python train.py --positions="rope" --qk_norm=false --extras=["capped logits"]
Each number is 200 + 40 x the weight over its row's rms, rounded and kept within 0 to 999. Layers, rows and columns count from 0. The size before them is the row's rms in percent of the matrix's.

# q: layer 4 attention query, 64x160, rms 0.173, rows 0-31, columns 0-79
# k: layer 4 attention key, 64x160, rms 0.181, rows 0-31, columns 0-79
# v: layer 4 attention value, 64x160, rms 0.244, rows 0-10, columns 0-79
# o: layer 4 attention output (transposed), 64x160, rms 0.247, rows 0-9, columns 0-79
q0,066,196,193,299,233,158,220,181,322,251,116,252,202,201,236,200,199,124,100,205,257,285,172,173,222,235,204,109,173,200,155,175,154,151,256,262,229,168,208,208,210,155,209,145,153,253,246,216,132,143,213,228,144,184,210,152,237,189,212,183,213,212,202,232,186,234,163,272,191,271,187,202,193,248,206,248,207,253,172,195,142
k0,061,159,171,205,181,239,220,191,222,213,179,90,255,195,207,192,241,242,117,215,235,119,185,199,228,211,157,198,263,214,206,208,211,197,207,198,171,146,227,198,225,125,204,181,217,229,207,208,206,128,234,171,280,123,225,194,140,227,208,149,251,209,244,92,143,186,177,183,161,144,238,233,190,199,233,194,219,214,253,220,173
q1,064,270,189,194,165,231,244,227,183,203,205,262,198,234,284,210,198,238,208,200,189,191,208,189,244,155,137,171,184,135,190,239,191,237,198,238,210,243,195,204,217,158,176,128,192,179,200,258,228,99,173,189,158,233,184,186,222,189,128,201,176,175,139,198,173,148,161,217,286,206,239,221,178,129,159,255,168,146,246,261,165
k1,066,278,224,187,157,200,144,178,120,199,219,250,184,233,222,173,222,227,170,259,245,233,217,179,85,213,219,218,240,205,265,197,262,205,136,221,153,234,249,186,222,173,173,102,188,171,190,246,231,118,202,200,159,221,192,171,159,250,198,229,139,175,204,233,149,177,207,226,210,253,205,208,184,164,235,263,198,237,207,209,199
q2,070,174,149,210,167,181,221,195,218,225,198,243,280,192,108,179,227,226,209,250,251,143,163,194,238,266,185,298,243,217,164,203,194,139,235,184,161,147,230,168,164,224,198,241,170,176,218,207,190,218,156,176,183,146,239,205,198,214,128,225,238,195,235,158,192,169,218,49,182,138,134,158,270,193,214,150,117,169,216,211,263
k2,057,185,215,174,287,173,220,256,239,299,198,136,193,225,209,237,159,229,182,162,214,251,180,177,239,217,110,209,177,270,189,221,190,263,248,136,170,124,218,154,180,177,190,230,181,176,150,174,210,232,161,228,189,152,244,175,276,157,207,158,148,182,258,251,192,219,175,258,246,206,183,170,194,256,191,194,217,269,197,195,200
q3,064,167,218,244,197,215,195,134,226,144,194,272,217,164,166,216,211,197,208,278,181,185,157,227,309,186,262,229,294,163,123,205,219,280,197,254,253,183,182,233,263,208,252,237,228,190,186,152,297,227,201,195,225,196,239,189,209,185,106,223,280,188,192,176,180,165,200,242,213,180,293,218,228,182,210,222,140,200,186,244,215
k3,066,240,188,194,295,253,254,154,186,200,187,151,192,165,189,240,207,209,209,129,143,247,223,201,227,202,151,184,180,205,206,203,197,214,138,169,166,238,158,201,250,162,183,225,191,176,211,167,202,297,113,188,141,202,259,204,147,230,260,200,265,96,142,213,128,177,193,191,171,145,206,276,178,224,161,195,202,232,206,254,205
q4,070,147,217,228,197,157,135,278,203,207,206,211,178,173,221,195,225,104,233,97,200,172,148,213,155,184,163,172,169,231,219,192,231,207,250,110,219,205,196,114,178,173,211,205,252,295,204,141,215,169,188,272,91,249,187,222,213,206,263,170,173,194,186,241,220,161,189,159,180,237,226,208,166,218,215,212,302,276,179,147,209
k4,066,177,212,182,201,168,196,259,215,270,187,128,205,204,271,144,223,285,192,221,190,190,200,304,47,213,201,331,191,181,179,264,233,199,226,164,230,167,220,231,200,222,234,208,207,150,196,209,177,171,285,202,178,184,250,209,205,181,232,203,220,189,229,199,210,200,232,231,187,187,237,141,213,218,226,194,250,267,226,238,195
q5,065,210,160,257,175,121,134,222,270,136,217,163,164,217,180,229,239,219,141,228,232,110,201,181,160,245,217,231,219,203,202,259,218,291,200,148,164,221,186,181,157,147,176,197,273,225,147,188,130,107,201,212,236,248,222,218,249,154,285,149,194,221,198,227,170,195,189,170,155,216,219,251,204,299,134,210,252,194,181,150,222
k5,066,122,155,200,180,164,145,141,145,210,248,150,177,222,199,226,262,151,223,183,244,154,175,218,162,233,175,153,153,157,278,208,148,229,194,152,186,258,174,149,189,227,186,238,140,223,248,186,209,300,188,192,166,209,145,224,269,194,251,144,209,252,217,180,213,215,205,180,167,203,202,250,146,268,145,188,193,185,260,197,263
q6,066,200,250,266,118,232,211,207,244,191,192,127,180,185,181,170,223,221,98,281,254,145,226,217,82,221,204,251,207,225,161,221,232,218,179,236,192,159,170,187,194,260,147,193,232,234,198,156,205,151,167,203,159,263,243,202,246,130,244,229,205,305,166,186,234,157,239,159,162,250,167,210,206,221,215,154,218,218,150,222,196
k6,075,173,224,178,182,226,161,207,249,251,275,140,121,212,226,164,193,167,183,158,218,276,209,212,178,173,172,192,137,186,308,172,222,164,245,155,232,221,166,191,254,121,184,211,231,283,277,126,138,181,164,200,128,213,229,209,237,193,209,299,184,208,201,181,222,151,186,208,192,227,142,175,206,204,134,187,259,236,210,259,169
q7,074,203,177,154,248,162,116,237,226,129,171,254,261,143,145,233,211,271,232,225,254,211,191,242,222,203,207,227,176,132,137,212,225,189,227,258,179,140,222,271,234,237,168,231,153,115,174,194,207,215,188,129,268,128,200,257,175,223,222,208,198,228,211,208,223,161,201,181,226,158,143,157,185,148,222,187,111,181,194,245,135
k7,082,223,177,179,214,266,245,129,235,172,105,239,239,112,120,188,195,206,188,150,202,241,209,129,104,203,175,183,162,242,221,194,222,136,234,261,179,181,199,207,205,159,214,204,180,199,225,232,179,136,159,210,218,110,191,185,173,171,149,183,151,153,198,243,145,196,180,280,157,216,114,166,212,196,189,256,237,214,171,107,195
q8,075,208,163,245,197,147,188,171,208,113,208,306,263,205,270,159,242,263,183,245,257,214,194,219,216,179,286,198,200,195,128,223,158,209,215,108,179,216,205,236,220,135,227,202,239,200,152,223,196,165,187,223,185,182,171,181,231,214,186,188,254,236,163,239,181,180,247,289,284,167,181,159,182,264,185,178,133,181,206,228,140
k8,072,236,182,133,166,279,109,195,195,144,161,201,238,216,276,246,226,188,239,254,165,158,136,168,219,234,108,196,150,171,226,182,175,154,240,210,200,272,162,218,195,220,171,201,182,177,233,215,198,231,173,222,236,198,188,211,170,189,158,193,161,170,165,229,136,130,179,253,151,225,175,179,242,184,238,161,256,243,186,196,191
q9,073,187,158,258,159,194,270,123,227,144,182,217,191,257,176,198,183,195,164,257,208,258,205,151,231,211,297,222,178,238,167,202,192,210,202,180,151,196,181,208,248,126,133,182,166,136,193,289,192,169,190,185,291,234,207,198,229,256,215,128,273,133,226,219,146,272,179,231,186,151,253,210,220,272,238,206,153,195,236,252,176
k9,084,183,266,192,285,172,189,225,187,210,164,184,246,260,198,245,202,288,150,199,225,127,223,236,221,290,230,247,251,221,151,206,168,204,140,218,172,142,269,236,247,194,175,170,218,102,153,214,238,210,199,127,214,180,103,190,223,187,227,141,180,236,205,250,208,227,157,144,262,174,214,166,187,279,287,213,219,200,186,227,224
q10,098,161,205,210,196,260,244,180,248,215,276,147,191,188,142,182,211,196,145,306,218,177,248,269,91,222,185,229,198,209,252,197,203,195,235,175,196,170,266,167,208,209,266,220,231,312,248,204,205,172,223,168,98,256,197,260,267,241,178,251,160,224,203,170,189,185,210,210,242,204,251,158,184,174,185,178,287,222,198,243,178
k10,089,155,185,202,132,217,194,200,245,205,142,310,171,153,167,164,166,226,184,198,216,225,201,229,229,194,234,208,197,198,331,294,220,169,214,192,239,221,246,171,228,191,275,239,168,176,131,187,139,138,244,203,230,200,236,170,142,179,160,180,202,161,208,186,247,226,192,233,258,203,164,208,196,121,195,212,204,232,252,177,169
q11,073,207,130,203,194,191,215,144,172,170,125,274,243,198,216,200,166,243,135,182,169,185,230,197,237,153,256,264,192,204,124,223,132,253,162,235,198,231,244,210,190,241,208,226,162,202,230,191,215,277,141,132,213,163,217,221,156,238,206,203,293,183,213,213,130,223,281,239,168,134,253,227,164,192,238,153,129,204,184,268,211
k11,088,209,157,243,160,274,186,170,215,164,157,236,208,192,266,166,200,209,165,204,224,162,152,229,220,98,249,169,250,234,158,223,208,157,208,189,155,180,156,192,214,226,170,151,192,234,224,223,193,233,193,222,223,196,121,178,165,265,137,166,247,173,202,150,166,224,241,209,243,200,230,218,195,178,205,262,162,193,187,194,267
q12,105,213,203,197,240,186,268,220,200,252,236,124,210,245,210,222,222,161,261,189,160,191,209,166,108,211,191,171,198,247,278,206,211,211,163,160,257,240,226,188,229,99,180,165,260,238,208,204,245,177,181,148,191,180,217,199,302,176,186,304,186,250,202,210,175,183,205,171,232,234,198,244,244,229,181,188,258,148,183,227,243
k12,099,217,89,202,213,236,207,220,204,150,167,188,122,153,182,227,256,150,195,228,165,224,196,133,107,216,176,209,198,196,131,170,188,187,196,172,188,191,237,188,173,143,176,265,167,221,195,190,154,237,151,203,170,218,237,181,211,125,182,130,144,200,184,180,153,180,240,190,238,237,135,263,234,192,230,161,199,195,274,268,212
q13,098,252,215,166,228,248,226,160,218,198,297,132,198,258,230,173,244,169,168,150,173,154,283,212,158,188,224,217,187,166,180,210,219,174,201,185,184,174,178,185,200,211,185,175,230,252,94,179,164,205,136,176,123,180,164,149,240,158,220,171,233,186,216,143,191,170,262,182,220,239,202,204,192,304,211,252,125,188,189,167,181
k13,090,152,223,247,230,241,82,119,182,244,154,206,254,142,160,191,198,192,264,181,190,207,227,194,320,216,236,311,138,170,181,260,174,203,181,278,224,174,157,224,244,174,243,187,148,168,222,225,214,156,132,186,219,196,222,182,231,192,161,190,240,207,219,194,157,232,207,228,140,194,201,153,247,238,237,287,133,169,176,241,199
q14,090,188,200,171,199,281,177,136,158,186,201,270,205,225,259,185,207,220,236,188,201,230,226,161,117,218,125,244,240,201,228,206,207,263,269,263,119,189,182,252,213,189,160,233,178,181,260,201,236,85,173,186,289,185,248,178,178,219,183,183,261,167,250,221,137,195,225,258,186,169,224,177,210,147,163,200,161,214,158,166,200
k14,110,149,210,172,154,267,164,207,232,176,240,190,138,231,217,177,200,214,239,230,222,205,190,186,159,200,151,212,184,222,153,203,139,157,182,198,146,188,235,162,106,222,211,252,208,232,241,213,223,202,243,181,175,220,232,119,249,228,317,235,197,231,273,155,167,225,274,214,172,204,214,150,175,267,186,97,205,159,174,189,229
q15,088,173,203,172,229,250,142,95,169,149,204,108,205,165,226,204,224,202,196,195,240,237,228,134,287,181,150,237,166,211,252,200,183,157,239,259,160,212,231,203,113,233,168,225,148,223,183,238,179,173,168,235,127,257,170,227,214,168,200,153,180,170,232,211,234,207,180,214,166,193,219,152,205,122,313,154,190,229,284,179,193
k15,111,167,229,264,192,226,270,212,210,215,205,136,214,160,164,198,230,143,184,178,247,183,236,175,193,196,185,167,175,245,182,184,188,242,182,127,146,162,171,74,91,168,200,179,224,275,199,172,158,111,170,243,133,289,164,163,215,226,214,257,186,207,231,190,183,210,174,163,206,224,205,219,216,236,240,170,230,161,180,235,178
q16,105,212,180,252,248,197,175,158,258,149,171,292,213,218,137,193,265,242,173,240,193,210,108,295,289,219,234,205,162,135,232,255,176,189,271,196,223,212,270,259,268,226,263,249,204,206,196,235,184,184,257,252,217,204,199,185,206,199,230,171,250,269,119,231,174,176,208,153,181,278,183,183,207,270,222,253,193,199,202,249,217
k16,103,237,139,210,152,275,186,227,211,155,191,217,249,182,198,227,161,175,276,151,183,167,190,166,169,282,179,132,199,175,168,232,180,196,281,241,226,162,180,149,139,129,183,140,214,137,214,100,152,238,201,231,238,277,296,158,196,265,245,132,183,202,273,193,201,261,234,262,229,148,208,119,189,217,237,208,220,249,316,202,260
q17,109,198,159,177,256,151,181,256,131,256,223,118,256,246,155,242,237,188,161,219,176,129,162,197,234,246,194,225,209,215,178,178,193,133,239,194,242,207,216,216,151,249,226,196,214,253,219,202,217,296,213,138,190,158,183,238,234,210,180,232,173,228,209,178,149,177,209,140,232,288,243,176,221,214,170,161,212,213,145,218,227
k17,092,229,221,180,152,171,142,211,128,263,232,206,216,194,190,204,149,244,216,138,222,144,252,182,178,169,254,170,232,227,194,187,165,117,134,166,202,126,220,210,210,206,229,181,257,151,206,190,235,173,231,141,207,121,207,216,231,245,213,218,149,197,303,161,257,216,205,218,196,175,202,191,185,123,168,198,225,191,228,216,273
q18,110,208,178,203,140,157,233,175,132,196,235,152,231,226,169,240,232,171,225,209,216,154,239,182,0,227,161,217,236,207,243,222,199,264,231,193,219,181,213,214,241,86,161,156,262,145,144,236,159,189,197,188,268,194,150,187,227,226,264,219,181,209,247,196,230,202,162,241,250,164,210,205,185,183,184,281,229,206,197,233,242
k18,109,145,164,164,229,174,215,202,165,110,161,263,254,229,175,186,238,286,241,194,226,207,211,205,77,205,240,300,211,192,199,194,199,239,199,212,161,190,189,182,178,176,241,175,221,175,124,235,246,221,225,272,267,205,195,153,241,215,249,223,205,259,160,196,232,238,166,181,126,145,190,180,201,205,245,196,194,192,251,244,238
q19,117,245,243,184,174,240,199,218,181,223,165,218,236,184,159,213,136,249,223,215,254,102,258,225,224,254,206,148,168,254,131,228,199,223,89,226,269,192,264,147,143,193,195,195,185,161,175,177,134,270,220,159,199,226,205,187,218,178,247,216,194,238,160,166,160,110,225,253,211,217,196,240,194,159,166,111,198,203,239,236,215
k19,115,127,173,188,262,167,218,221,130,211,188,204,231,151,235,259,212,198,190,236,178,194,222,213,89,242,185,218,219,185,188,214,230,162,219,202,173,255,239,151,209,234,246,172,230,270,183,176,142,145,231,210,182,246,164,212,203,208,152,208,248,269,201,231,142,193,182,218,206,253,259,188,203,214,187,118,191,182,193,274,169
q20,100,193,232,207,205,191,171,232,222,229,201,157,157,216,177,203,224,180,237,225,163,160,145,246,97,222,275,137,220,166,195,157,187,112,225,213,219,239,204,153,205,165,150,231,221,228,166,169,165,242,225,232,150,229,153,132,270,205,238,175,115,212,172,269,187,143,262,181,174,261,179,225,125,280,193,163,222,138,240,231,163
k20,098,201,193,228,239,201,176,246,221,237,209,174,182,180,197,173,188,252,275,149,177,77,133,182,317,252,209,198,186,243,149,175,210,156,208,233,276,206,212,237,195,218,145,304,228,177,199,211,236,237,234,190,239,214,211,169,244,211,260,194,200,178,177,225,143,231,223,214,151,239,152,166,191,189,298,216,211,220,237,193,181
q21,108,215,266,138,159,173,193,267,222,213,238,205,133,165,171,142,192,231,210,200,153,262,240,206,74,160,97,248,173,267,139,212,195,205,205,147,198,209,164,143,186,182,237,240,249,218,206,146,251,219,161,154,135,173,173,209,249,266,193,279,208,194,180,196,214,250,187,216,198,231,245,229,182,208,186,174,230,171,242,205,114
k21,120,152,225,224,209,193,185,205,142,216,235,185,180,234,173,169,156,216,192,229,226,226,204,178,140,230,172,197,208,216,149,190,165,78,127,179,196,206,205,166,225,163,170,225,172,228,241,214,233,283,216,133,171,224,167,197,272,290,221,223,183,198,222,196,195,231,165,193,213,235,195,243,203,285,164,182,298,132,226,197,150
q22,114,193,208,193,237,190,172,225,210,149,243,250,207,200,168,207,283,242,178,113,209,196,116,257,278,234,223,245,158,215,148,237,229,158,214,260,192,240,201,242,144,186,188,153,183,267,191,196,205,233,221,226,184,166,162,185,239,212,220,187,219,202,200,233,225,191,148,215,163,289,180,250,190,276,258,176,266,245,174,181,188
k22,106,187,227,191,234,204,179,212,141,261,220,295,201,186,218,178,89,148,201,136,175,155,207,215,198,210,268,177,117,232,206,220,210,161,177,158,240,226,229,183,214,201,249,176,197,175,166,229,161,227,186,180,213,145,128,265,215,231,169,192,205,203,210,211,154,123,163,206,160,177,197,180,232,108,154,229,245,232,225,187,248
q23,104,220,174,203,227,248,195,181,197,162,194,175,157,162,210,162,245,191,237,159,228,175,190,189,207,174,104,159,224,231,257,145,195,232,168,252,214,272,208,257,159,194,242,248,197,230,212,222,261,235,199,184,143,189,289,204,203,164,198,205,171,217,150,209,211,214,214,234,201,278,199,232,230,134,217,217,225,281,190,194,244
k23,109,189,176,211,205,197,229,201,158,243,244,239,228,190,213,159,189,196,163,179,157,144,210,179,164,125,169,197,189,179,242,209,192,240,140,191,208,259,228,180,134,173,268,164,132,204,220,200,228,143,150,203,190,179,163,227,203,195,216,252,120,184,177,165,235,130,183,210,224,224,238,161,206,133,216,234,261,224,162,186,192
q24,099,184,207,222,266,256,236,201,158,205,302,184,173,151,216,205,154,188,245,166,185,234,242,267,186,181,206,183,238,185,246,181,93,176,140,111,208,181,152,254,170,236,247,134,201,221,223,178,226,143,223,171,149,133,135,161,183,229,221,355,203,182,187,183,192,120,179,192,196,206,170,231,252,162,155,304,179,171,250,185,192
k24,101,179,139,254,159,202,258,177,209,234,200,126,242,257,214,196,208,187,222,176,143,234,199,204,104,263,277,130,182,292,206,182,175,164,126,178,189,194,193,215,235,241,244,181,135,283,237,181,187,282,207,220,178,184,183,232,215,264,161,272,199,242,162,211,189,147,220,162,209,197,185,152,225,156,225,206,326,183,236,187,108
q25,124,210,209,146,212,233,220,215,211,263,150,236,252,201,182,204,122,189,296,191,131,175,222,200,147,226,198,176,169,213,216,176,176,207,259,185,176,204,141,185,202,111,186,236,133,169,218,158,279,194,249,185,267,96,306,203,207,233,218,177,163,162,221,230,134,225,180,187,139,156,148,233,189,90,167,211,226,218,206,224,275
k25,105,108,192,274,177,142,184,165,191,177,172,211,187,182,163,214,223,137,228,151,263,257,184,163,217,211,216,267,187,218,219,171,217,260,238,217,230,233,257,246,204,139,254,156,235,183,236,273,245,125,223,238,205,173,225,218,262,236,189,159,195,184,161,262,221,217,174,178,143,226,167,218,234,184,158,203,189,251,77,234,182
q26,112,156,156,175,226,185,139,137,154,303,145,203,239,247,225,166,219,191,252,266,213,248,164,166,153,222,259,245,167,211,158,211,229,253,221,285,182,198,239,250,180,193,200,182,185,236,196,246,163,155,177,199,280,183,246,246,217,257,158,197,312,190,200,243,154,163,152,174,239,183,161,208,230,170,197,160,137,181,175,262,125
k26,102,135,179,209,283,186,169,153,141,225,176,197,256,208,206,178,212,239,326,232,200,236,251,138,137,177,233,300,186,182,188,193,203,190,282,223,202,234,110,224,217,177,168,232,224,199,254,224,223,191,147,197,275,215,152,162,214,270,220,149,225,197,213,221,212,223,184,212,298,146,180,220,163,157,165,262,172,223,188,256,256
q27,111,173,189,173,213,247,161,200,168,154,168,233,189,254,270,125,95,295,173,234,152,192,251,161,227,194,129,215,190,178,196,198,200,213,160,190,162,202,187,219,171,163,167,235,89,167,219,107,194,177,133,199,193,196,187,161,177,175,294,177,239,177,149,259,230,143,203,192,199,157,182,203,167,141,179,212,202,214,233,96,239
k27,102,204,189,200,209,201,150,169,204,224,202,232,82,187,140,184,263,202,226,218,246,228,172,235,194,171,129,250,204,232,172,231,208,136,267,269,148,215,159,209,141,186,229,219,220,213,253,171,134,201,194,157,165,192,258,221,126,198,144,211,234,190,162,242,204,184,170,232,219,319,180,188,276,178,106,170,121,202,133,178,181
q28,106,181,229,207,194,138,104,216,152,220,139,193,186,250,241,168,216,241,222,154,190,194,103,253,149,179,118,179,186,182,197,200,168,88,177,235,193,233,145,159,271,92,198,198,211,136,179,186,136,180,219,176,207,164,190,140,194,234,203,205,202,166,209,163,217,250,166,254,212,251,231,282,226,174,205,205,208,207,183,242,177
k28,103,242,214,238,145,117,122,124,198,220,174,229,129,242,260,181,207,221,257,177,160,234,214,141,261,185,131,184,111,176,113,201,146,157,214,198,186,276,234,145,262,158,210,153,218,139,175,235,264,146,245,213,259,203,158,211,238,173,208,203,178,178,166,224,223,191,121,180,281,194,210,235,202,201,168,158,208,201,139,128,221
q29,114,192,207,141,320,259,181,204,150,183,197,161,235,194,207,208,202,182,191,203,151,153,168,187,118,157,150,166,206,169,230,208,224,146,244,124,181,152,180,122,263,158,214,209,237,239,163,133,161,204,220,202,138,191,183,191,174,182,164,177,130,260,239,153,179,150,237,210,245,205,194,231,240,269,230,222,254,215,251,207,268
k29,101,182,201,162,198,215,222,165,158,227,262,173,234,286,254,230,217,213,221,193,158,166,232,219,315,254,150,188,236,182,198,233,190,149,200,193,153,213,122,195,305,131,139,196,260,274,185,166,140,144,195,188,176,177,172,258,212,208,115,201,209,187,214,154,224,153,149,183,246,220,214,151,305,273,188,203,209,153,148,274,270
q30,102,219,206,81,201,156,255,192,178,259,289,212,219,222,202,226,208,217,264,166,153,281,210,144,193,196,209,160,186,249,220,156,199,110,122,273,222,163,189,160,225,227,209,183,175,181,204,247,202,245,209,219,119,156,183,214,191,228,185,165,175,195,156,180,191,235,216,172,161,142,204,187,256,247,218,282,243,179,256,170,178
k30,095,197,206,227,191,123,216,211,228,141,254,259,176,182,182,251,255,258,152,225,190,228,187,225,210,267,270,198,198,193,254,166,316,230,216,179,196,193,267,237,159,202,161,207,236,161,215,268,214,321,191,169,141,258,203,227,165,179,195,252,223,246,192,174,210,298,208,209,251,218,203,195,221,280,257,184,183,181,245,181,179
q31,105,205,236,223,128,209,164,204,190,202,171,187,209,130,255,142,201,157,180,163,276,198,263,262,137,128,177,150,196,209,143,189,170,232,150,268,217,179,240,80,221,222,199,240,197,274,245,133,171,193,202,217,199,194,214,203,192,169,267,235,231,203,198,235,160,162,218,201,224,234,184,172,247,216,258,220,200,251,170,253,143
k31,097,211,242,194,203,168,191,186,227,253,188,143,185,259,188,187,210,230,225,244,193,152,227,278,161,138,189,162,249,214,167,200,193,182,173,141,193,172,234,184,254,202,167,175,201,259,201,187,181,199,173,196,119,190,170,179,267,181,189,172,212,206,219,284,177,180,209,213,253,204,249,122,212,201,152,270,235,223,206,164,257
v0,083,254,222,201,238,223,289,329,200,236,157,175,237,252,243,197,213,265,190,247,197,196,189,228,312,225,181,228,186,208,199,218,209,218,112,250,165,221,205,243,129,184,186,137,167,195,212,139,218,214,151,135,231,184,187,193,210,205,104,227,239,228,191,141,205,207,226,187,205,209,221,220,228,138,250,212,212,194,175,165,257
o0,090,131,134,176,197,144,92,176,145,212,198,220,292,186,193,183,200,182,198,91,205,228,156,138,181,192,233,231,200,226,170,206,215,220,224,240,279,182,114,188,267,190,195,147,231,219,195,265,190,172,221,238,255,209,232,235,208,201,228,169,236,177,260,209,166,243,179,138,217,203,155,183,244,270,175,203,139,232,147,228,203
v1,082,202,140,194,190,185,196,200,240,124,171,148,197,195,226,182,210,203,222,262,161,252,282,231,242,166,219,225,204,229,189,197,154,172,220,114,148,243,177,183,144,264,169,160,195,279,183,232,224,217,189,197,221,258,80,138,247,337,194,179,224,179,240,227,277,160,162,162,241,128,239,168,186,168,190,157,159,157,174,205,203
o1,082,201,223,234,165,191,265,246,227,265,212,173,213,170,145,189,224,169,132,135,230,205,136,172,156,189,240,183,191,221,192,144,209,250,122,190,197,232,147,170,201,240,205,239,149,174,161,186,163,209,223,256,84,211,190,232,186,116,167,201,134,217,237,168,218,168,259,190,180,281,214,191,138,226,234,227,251,227,245,161,170
v2,100,224,219,80,103,246,222,258,170,252,252,247,161,235,206,181,133,182,220,244,138,144,241,227,174,252,213,204,203,185,190,173,189,186,188,182,281,215,89,155,253,241,172,196,211,168,220,165,243,247,216,223,210,216,172,174,196,169,226,123,167,167,249,130,234,218,223,234,243,157,184,219,228,149,188,237,263,188,258,277,220
o2,090,224,176,183,264,215,187,146,157,219,182,199,201,294,233,159,225,231,237,181,185,223,164,195,97,198,171,220,188,208,162,186,152,225,250,230,201,189,218,204,166,202,177,173,153,120,212,236,192,220,221,173,227,153,145,188,196,177,206,199,196,194,136,180,173,207,207,213,162,160,210,200,218,109,150,144,181,185,237,186,185
v3,081,186,164,216,228,224,207,290,206,162,203,257,256,140,195,207,163,262,165,230,258,137,200,186,97,123,99,231,265,197,230,203,173,152,283,188,178,177,168,198,213,200,239,189,164,181,177,180,204,251,197,205,215,175,193,276,179,193,126,208,220,120,232,131,198,221,198,201,156,170,198,200,164,271,148,202,233,216,198,155,239
o3,076,142,185,160,156,149,222,156,183,257,170,165,230,202,187,168,203,144,230,151,140,202,216,252,269,200,239,190,241,182,150,223,254,237,196,230,246,227,201,235,180,223,146,265,213,177,144,245,206,158,107,172,231,228,218,136,179,186,193,205,230,231,214,164,193,216,240,181,221,252,192,140,246,156,185,251,169,176,219,178,221
v4,080,175,149,311,150,191,167,245,226,234,149,211,230,200,181,174,177,205,174,204,260,146,207,232,243,197,203,207,184,231,179,315,202,212,116,195,161,261,229,163,161,219,235,103,246,237,263,185,178,244,218,160,229,200,280,201,212,177,213,163,206,229,166,129,208,260,212,159,204,214,269,225,165,233,239,165,189,195,210,300,212
o4,082,235,241,151,243,212,162,174,202,179,216,193,198,230,242,198,171,244,195,224,242,184,209,147,205,186,200,208,193,170,185,148,224,250,170,224,289,181,140,262,229,211,192,206,202,119,143,238,190,155,195,231,252,211,144,196,97,318,142,166,203,207,170,248,240,207,116,259,200,208,172,223,256,201,172,245,165,208,128,167,187
v5,093,183,225,211,171,249,219,157,202,231,224,209,162,166,99,219,160,227,254,197,213,130,205,171,208,168,133,196,188,231,174,195,173,219,228,200,251,210,199,197,198,199,232,240,242,228,197,182,173,168,224,220,148,205,178,192,187,248,160,179,127,223,255,173,279,196,135,249,197,162,174,185,187,183,153,200,264,246,202,110,266
o5,096,202,157,224,242,171,173,205,216,214,231,178,214,239,229,210,212,164,197,221,187,181,196,146,157,274,216,180,265,157,210,194,185,179,186,113,93,169,168,214,230,131,160,164,155,110,208,271,223,183,190,151,209,230,192,202,218,188,154,199,230,188,236,200,163,197,252,172,250,167,240,200,230,191,231,187,231,120,255,212,175
v6,088,164,244,198,249,132,190,255,235,166,207,148,201,176,123,223,213,196,180,199,189,256,183,265,185,225,281,179,228,167,158,158,168,242,259,256,221,209,239,222,174,236,211,224,197,244,254,205,175,175,200,197,202,105,271,143,196,159,217,333,244,207,181,144,158,180,213,118,179,259,152,193,163,211,195,177,157,184,162,234,160
o6,081,172,197,199,204,188,156,242,177,237,171,201,188,232,204,192,256,206,207,194,278,174,197,208,309,178,190,248,251,319,173,264,271,155,188,239,132,247,214,163,210,206,172,179,239,228,154,209,195,191,179,224,207,281,169,267,202,243,253,207,193,228,143,290,220,191,174,193,121,240,234,186,231,265,203,153,226,250,190,202,126
v7,084,203,183,223,188,215,194,198,271,56,196,197,217,217,244,194,190,255,187,165,117,201,208,221,169,191,170,170,222,239,259,212,221,222,200,158,191,209,200,166,194,231,199,205,173,133,168,228,198,160,205,213,158,120,152,207,190,151,160,154,192,182,206,192,211,158,138,206,211,188,161,154,270,130,213,252,198,254,205,200,178
o7,088,193,199,175,175,211,197,169,178,244,209,151,197,207,198,154,226,176,209,237,225,185,250,203,128,236,189,219,210,196,158,205,149,234,224,136,199,183,216,193,199,210,188,231,228,198,214,182,268,191,163,188,226,338,235,226,225,204,253,227,236,168,244,185,190,223,252,193,180,208,265,225,133,184,174,88,153,159,215,231,226
v8,085,155,219,162,210,187,212,211,244,236,205,234,127,203,130,202,234,235,253,211,282,240,193,256,200,202,176,223,242,207,223,209,196,215,153,241,244,237,259,234,245,190,286,196,131,176,213,229,159,117,202,197,179,162,230,100,222,173,261,223,193,202,178,196,160,181,171,124,210,192,209,200,272,197,161,126,185,224,182,226,195
o8,089,243,177,250,173,171,164,137,118,202,163,208,182,266,204,204,222,193,151,191,180,172,187,249,315,205,199,193,163,175,166,180,154,184,208,269,88,242,207,155,238,236,213,206,214,212,186,173,201,193,289,192,245,180,187,198,194,240,180,196,260,192,213,188,189,176,205,228,166,214,237,228,130,246,199,190,145,208,288,217,202
v9,075,229,237,55,233,200,168,263,222,183,289,174,162,247,209,276,223,181,211,197,133,242,268,144,187,188,140,237,196,195,252,188,186,208,143,241,198,193,212,175,196,189,273,203,176,238,282,172,214,196,233,138,107,189,241,236,164,236,176,216,166,171,209,184,231,166,185,215,226,227,174,195,210,232,163,255,196,204,150,179,160
o9,080,211,140,218,139,226,269,135,185,217,200,220,194,172,143,180,203,150,254,190,203,179,105,184,180,224,265,192,130,215,217,238,213,233,306,157,262,187,243,198,176,202,165,225,240,159,221,222,225,170,189,222,246,183,149,170,251,202,214,201,210,253,245,198,193,230,238,239,173,140,223,234,153,206,233,200,171,161,150,235,159
v10,085,222,168,254,143,204,210,232,232,80,185,244,218,195,153,180,235,190,148,261,243,206,195,171,252,213,184,174,166,193,251,182,211,168,263,134,151,203,127,187,161,248,253,147,289,250,170,235,224,182,277,206,143,253,216,211,198,191,206,150,205,197,169,168,262,170,176,207,264,161,167,161,243,199,233,186,260,227,197,160,218